Each number is 128 + 24 x the weight over its row's rms, rounded and kept within 0 to 255. Layers, rows and columns count from 0. Numbers have three digits each. The size before them is the row's rms in percent of the matrix's.

# layer 9 MLP down (transposed), 384x96, rms 0.347, rows 63-96, columns 0-95
099:106148143122105122077131129176107119157125154122115132139120161091176140168147128112148126134143160111136079101093130139140164136126120095137175140095114123136095133112099140160141119136122093091067124139107104111107137089138115172139119186098108129151112095153122133109111139140127085126
113:147113142121114111108153171119165156129136169126089157089116154173113150134075122129085104101138061136129115132117168111101116142122121146092155155144119108149145144149137121093150093154140145147173148118136130142125078091143138128143155082145138130136132153141150151085139116109115156126
099:155087130130104101103147118158140123107123087138166136122125110089162152112142129133079102120133178126133128131142128134123108086135122139124121157133119137163140154151098125095147142186116117064127127146118152124107137137089165114112128177136141114149114089147156060114150147102098104145
104:128123119080133161156146185128125104130181108115142136149148150133161083158109091124116109087181117133127146141151115144109126114123142154142109104134103130114113121136104194120168135168090167071128133159126118123135153143133143134131133113147152123107135108096115178119126144129153166106
102:087122145150129130117129154168111128148166087142119128138106131106132126131115114142114116141094174111099133145128124124124134071099109109105149127113147158164134146119152175110157100168105111118105163124134112128090172143119181099145148157113130126066114161118133076079105112129106122148
097:161121166140131129167164145131127129150106121163130137113153109159160118080127130160127162189093131187139120127153153133140120124106158106138112089111092149115119127134114154149144161124140135163148134095134149124158106092110161099142121117141090145090109164150133115141116170107141071131
103:135111135144136093134115135117159134122143188150110165124162111147107136130126132150157148165197141108117151150130139116124148122133104156125096104060120132115090123100120125153161098113111126142149105124153130074123105105115143130132168171129135108137092174129095136116091160104138097156
095:111166150082122107127122109121120135137148063086154119164175107151138130120156124129162125126109139109148177131145127125114113132076165136174096179123121129151102124105118127156120158070123103129141168111094125115105098147139125119092129153155165115125134157134150152134154086126127125126
099:126145143127134099072130147137169118117175142086095073142126136144128125138117132152116096143157118124160134123144113162126105136098145174133165114125176113118106136073110156114118107134142098131120134178115127127132090139094105151090175157143086147123105143130102161118108089103132126149
109:110134111137148158149136143118122143134117136121090086125125129085115106137051144109181175083159109133111144156126162111115140159141140144098123121164134109112129097126085146146106147114116082167141117082103106127130141138109139074128155120120111156109135155163087159122131116100125112121
100:147139152149166107149137127134088117113080169122175107090146126127095094124140116097115169090133085114098106141131102135100133153072114129096103085116130131124098163075126108131125090125117096150141110123133152096143133131150104121089139131100095131095106147137087114104113130120100122111
099:159084098097125069152089121175091139117110078126091128104078120123169118141118116071132133148080106129132142132124103114126086101118122161142116142147106084113111103111125127150149135145125133119161143161133144147145114136128129135096082125144107109109148116121132155173096160119137115143
098:134164110139134182114090123076119133121128125115129130145132148111134122095114137135143146130151083127170125125161117124109061174114117180090116113117109078156134160138101172093142105147155155124167112128147097147144119131153101121138113128133150106129104146133088085143137114133101165151
091:144123123123165103123112118162146132083135141082101137114091113111114128069133131122095116118150134136154120125146153121141145125189086170110161121120170140107149137142147107123112114182123118148116129148134086169164133125160136152118139159144148112141137152142165104055139108108133150146
099:070126139112116153131111140102108099104144144149162138166104110145116123070116170121142134109124140156156130179110142161152149112138123122089118103147110124146131117164111154091129162153149158139110149118101133134069106169154133118121124105122175142169134137164110178091126125133100125125
101:134141133126134155137124138145125093156172166122136129133124098140092131159100115153090140157116138145117179098141134118155118133135147130096117126130154134158152137170101127166100084191108142126094141108162150150116135156102099152112137125154098076102127111105186114190132135120135123126
097:135182103167122141139118167169129120159126122121167187111146118136128144138170120121124156110117120152108149133132103154138119156138090098133140117153175156156161112109099112144121102154095165158127103124163143156118103126126178177152160140100117157095106132144159134137130107099094133128
089:132165172150134110124133140114096126181110122100110149105159090125147145091117184090145132108125067137136152140137170125111120131144144117114125139121133107116148103128136112135137105131155130160134134126137091162120139110075117131141149116114116100111110079117139139088116095157095159054
097:141133079107136134091088140112153128116143101115129105130115150133118148137098147129117144151054125127149157103158158140107160116119162128083103134111188138145163108107153135102148130115119155163104135113160137138094110135139117148138143137183093112076163149159134146134118116147169116107
088:116127132113152096134125103074122127139121093143162166160131109137121123181125130128127144136138132064164126158093118115141074135104121096132111167142159116137139131172161087126110135130125129134112124152162109131147129144123151126120108114134146121073117155202159137185135120106144127152
096:126106159143113132115125133155107138118148137083130100097145165131136106145147103105143174103147116087115140145138102157125102125128076151103139121165153137120120160165130122125178117120146106114104099167138059134113152161134142148147072136092157129166128112105121138073115120114113154115
096:109137135136166147119078101130083076142126195148166134112153132124102118133116176150112096140116126129179151123149105135107123160113126119142113118163131128113131096145176169093109106110120120116140179121178122141119090132151120113128135149104148153111098131155127154142087114121091125144
089:145101154083129114094114142146106128116136088132097107116097108130123097131115150137176113096069151119107150130102136148130145173178131111112122111085115163129144089169116116138114107106102158096132126104134127141104113135111140157199117113137156125131143152125134114175110133120173111093
121:161131070126132132144126081142153119112143129150136142116159140129146104121095137128112117144152119116157122125122135143109075096079153159138144152185120120162106099138171084141114123152146157130121137085134110117163105152138109131114123057104154143123115154160116157171130158119100108144
096:151111119095116160134148111117084123149121173170080152146096151139116109101098170121090122133176088099153134139117137112132153096114174102114130128106133136117089104167117123141164157125141117134162141117086118134130110134186128136073130111106139121161152153133137129111167126150124148103
099:070101194136100142148136139138148113121118139129117121130125178130108109112165113125141135148133123096114160118130106105125159106094098149158139116088148126101110109056127126121134100126106175086118133174145146117147122095162116113119161107130102125140114118114084135097156124143145079127
102:132143135122133139154125115172109121086131147118111140148151110164136169100121176112133093134177119146099159156176114113109155155083116112103125125123142138082124145131129074130130096151144146130135144154162083114103112147111121129110126103131149154132144119144136123114075047119154133131
097:113104120169126127157113151130085130108173169115160173129145086105143147156105119073120183147142130128109138077151143130166164160163108147145149105137155123117146157135132123118104103125110140153173105115159121131142152107111145132098127122152136145123113146108169090153105093139096133108
081:110101102120139152120123165115109135134171127124138122123132123105120114151069120116153137062133136094127108149137146119128122139190105148101072167104139128130148120087089088105125118117119146130144149153143117117121061134058137151145146151158134147139130141141134074126142125150130133129
097:104156137160144147080122141110083113114145103124136163131109113139117097173077125113137132104107152117075103124135154123109093152152198125146142108139156139168136141123160150112141094123176154131122131069100160105135132155147120157126172136131122119128124132117125126111100113103110165104
090:141104098154092132134115160147157140134104121136140118120107120094157096135159107106144060172164120067118123089157165105126166107126159119133133128128128143109093100138149099155119153115124161114115101156143146106134111151119091104109172146140148112165140148147115138092167150132101098121
085:113162115114130127094110100128081138139111106126123115150138148126139130149117130104149099120094113124088074130144139099177128135108146156096110104167130076144115098155088133106109106130136149094135100130111126165134120148089161133113109138129104127069124090156132155145119104188118083144
106:096132086118153149123124128154141132142080156148097155185090102149078103097159166122146097159172105132119129120175110132112110111108133123152121141125134129120076123126138145139127101130108107093148129149132114096152109131134157134104128125098129139124140158134141154180065134084147121151
092:134124155166138127118119154135117119140100125110104112108115130143104116133169159113125141184130150084106113127134179083161110118153106097139131157153127133086086136135154151105147130108166136109114131139103117143174158151137126083131078147173119140115134112077165084122123132155152128096
# layer 9 MLP up, 384x96, rms 0.342, rows 64-97, columns 0-95
105:118090112158109133126097140117126111158144107124120142133168130124119126091175127139095104133127132145151117142097174115108129089073152108144105130103127151136166126083149108178155095139126109101120081158087127116124095103161114103095139113125138144136094148161096150133157152099078138136
109:132125132163135161111126088141171122106152156128087139162112145138092128105127161138174131149084142122127155171115149155116123145138118119172112092122143120098130095113132155122093150113163120146152167153136128145122117145112089162168131111150094177114086133109125145107104123171131167164
099:133157108135095170085177136159152119079126103139169109136126117133102107081142130149133151075157144096148153134113170138153168093128142138114140139138126099126091121130117116173090098136132113101121096142140077076127142124132110166121164144115113117139146095126134140154114149136136123157
099:138119128086125069150156172121155146112131144149134118145147115090148111156127152123116117138128106136132066132121117096163108101093112115179153088116147149141123141093095078154120115129116134133169128123093129078105156118130127103103134129097150156151106168100134085121113153103132135098
107:145146127170158174126126094175130155108128092120093142112126156118120113142145154117125128097100124123142119144077157121133115153113131117133166112144111102091165145150131072148089121144120110149118096125134125100159167167152134095135118106138159158158087105106169141093085144117131162125
100:123097153145081138121135158089138122099111119120082132086121168132177124092101116135126108105138126152162120158084124148158148130134135132172137131115126146093137111078178117099169146147084142127155126160140160109092155114147106103129170137094145133137104154140117130118138127101159133161
099:169138119143160131122129137137163113095059127110101151100120141161145159077104095099109089108127132127174116150105124143158138116106136061089144129152119126139127164133107120142152113142141111108124134143161130127151181136117165123143113104166103074141133114137155123135124137097104139154
112:129166124142122111145123131126097138114137115133177184154144119126129139103166113131104170135117148121083124128099118129097078118138141137138114111139079129141101142166137100131124166105145138129144125113155157125119153145129112126165143093107140094126098093138185169122155092165197124106
099:122113129146134130118112137157144104130135161118157133123139123135136148134113123108128131115086155122113141117135137124148132125168163134059144137111133129129100081118104114128178127108139151108124134172113086073098160153082118127107103124085098138163178103179098143123142118139151191152
089:103131145096130133107134131121134145157109174105140167128149135128133144147176149155167134121083144107119137132104134119134087069129078121115119159078104132121085069144191135093136150110140117133159143120123102125113109112142129146160147140123100160151117120126166155120113144124160145169
089:141161191147130141162148126134141132128156145122135134101175124140155098120148132143139111135152136099125128115128136132163132151108134138105125099091160172107139104125135133146120134156135125130109087120146108177137065118132121200199120121076124107146094152108120147093105103141137133124
097:129107161104105128103130107153138096068113118142120110131121100135123084081161114134147117120154133124098149145111079082103137073139153143118127189121138114121077120144127149128162124113150141114121137124133156119142082110130116127117148146108111153066098107117143119154120077104104120149
114:124144139137062156140111152084111100135105111131136121115168150128150090134112139126130068142094129101097169138120102137167129147112167106147071131138090126112098145121158104134154098127162138133165093113122154127111088145123147131165112109108114114109131122127148167167103117171104130128
095:162144145137110128173117095089130136123134149111103131136154132125129142116156112168109140121098130134117091120154127103109136071156141119186132117107089181153153132150142140148152092102086107113127123136136137073136152114092087184150134109147109126068119166144138115119145134123115111120
088:123171102138130138190121160111101150114149109109155153155120153108138113085124087106173184128122136178109121116146130089164109176091171119107124104124110097112137138162145112146125106119118144153138095121153089142098112119117127086139133099148159105149125132133103158162141134130103116131
097:148137146102126129108124169132117117127143146100142133126178133166092111115105179091142145146123147138169155124124147149103124083139128101092100149136124148137164118115136138107166119076142108135128109151105105110142097097126142114147143141181175109178109120124092132082123183132159144133
094:142088123120115112132082157125129147113144129133120097122139155094125087149157090112156074153099143149146119136139120105102159097144093125088167115136122129124106110155110105066093090101153101115158147111147122143122153146155171154106135163151100134172154122126129103144161153120130121154
108:098153144095128172161077121187113105091148154176114146167112155112190118097149149111139106103151141141119107155119090155132129119133091128157135149153124137118128119140123151151118120118112147159133192121115131132143112156141096136085133085095156143136130086120114126148115124102129132119
103:175138158128136095157147100076146152133113097138143172133104157096136111137160107127155133134084125168086153135120158149088138147135103155136129114139132134120138156105105139114157125163120109156146163157115121111162130090162078178126151132101118136145115097107126094113109090120156115153
099:123149069087103133091113098125107123131135101153132090184122111089134141084102115114142127153117156145129148106126158090141165124143142143122133128123124118100120150135152129156120154058068123141147127112134112078122118118134156138142112083142130109153119152148123103136156159130135186121
099:143130109165162164082148158132158130150155093124112123117101159155155149120128113147158139134187142183165139131093121088116112159147115126096151120121086081090133113171138120119125167150101100126148144120133132136126162099129158111122087096112112118147127131116122093117163137134117091114
097:104126122124123132144088166156157136118133139090167124163176121176125112135159130152118149117103159137102168138126150116106161118135116180144098126136109139090115147138136119140110126116154093132138082132107145126139121105140096159121168082139133115098094137145092126106164077115135147189
105:135130155163132146124141117106132101107097094127104118142104137177122137118141147152144124105083194137107138141138125100134117096170122122117144119125115154104149139089089144150086159095171093182117124144107116133113125108079157165138150134169134098139171119153124105099103113113130122098
105:108137144167117103106105153119115119118107116107160110128112125146171136138122106155156118110092165165099144146094131160169097165126105129082127126123134096152134115087120115086120097121144143117103139094157145114101174129091100134180125137159161140081111122098119177121100153111126112129
099:123144110147139161116118131171114147103150130184123155130076118154127115153124176079122133116106140143140178105115114067117121104089113126108191132130135094106126172139108106130135151114159112132125096165122120125124177134118145154091116097112137104135113102172156145117122127156114127138
098:178167135133158125078116131097087179120190111124149148136140103116108139119178074146116151144092131124123132111129161121119087089153137139111119143136132130137096097117139144112114120104156112156129135154142147116161145135116130108142155130150147102131142068065092139152125123135127104130
099:134135108134141133151125142154152169093110090166147108137119130156140161137114147153136118105139120129180117136107160120094121112127094143124104126136120112147061152091153102141131164128106117084128141162122136149099191102126094101164160106132140155178107143139150158166139100124107105130
102:134128156132126127116135181129107070143095132154158133153164121149126130138134136146156147179145127167120111119171128122086124088111145150122183097153137141092145123122159106126085141129148121124122120074113125139133179127164089121133137088080160106113136136111140125157144118110145115086
093:148129162078123135151113125170137088116134152138090147128124116129124139130155142129113165123114143108105163090112109170154142107125104078112145102104140109197092151132106134148144086081097120115132110104104127159135160143112145092137136117135103118130132122171157193099136120158124134135
108:144110116169144118120100130175122108110170117133153141144095125118096169112105116174143139120109190154164100135140084142115058138087115133108134137132125093144138129115125136126103132145144120198117132129130138108142155138103148135115102062142086106123141130146146150160134117109121112115
089:152113119092129151134128153139147086104158160115129123130131159152166169095085140117090102142115122154134129099146083144144120150137074127119110181078109125135152141133173099116155146101136133133120148129080148117147103139154092138132168100175143131115153106137144115139131128086117156098
110:125137161101097178129085157108149094148114117116118110087096134120160119167097120138128120091179112147117084085096158139135152127110124112097132104120124110108147122127137127117157183146156122114138160115119113086150130131144117099144131137114157178122132152138151193146117141123119173126
098:125106142104111109181137124138134114117155186098136099123116131145063108114116088131173157083120152118127118144079153137134169140116147162081151145112097133143173098140123119130160130138165109116166116133111135130120112105130135130106091080089144122159139127147096114148157104119114144127
105:109170127111115137112156138157144136123109166130122141155143127152117145089112158134097088129122133107129142103089129141139145140098106173135112139138160130143166144171120110120169143141134090170092078169134112103162123141110120135113107119119159139095047144138116087140145164130096131105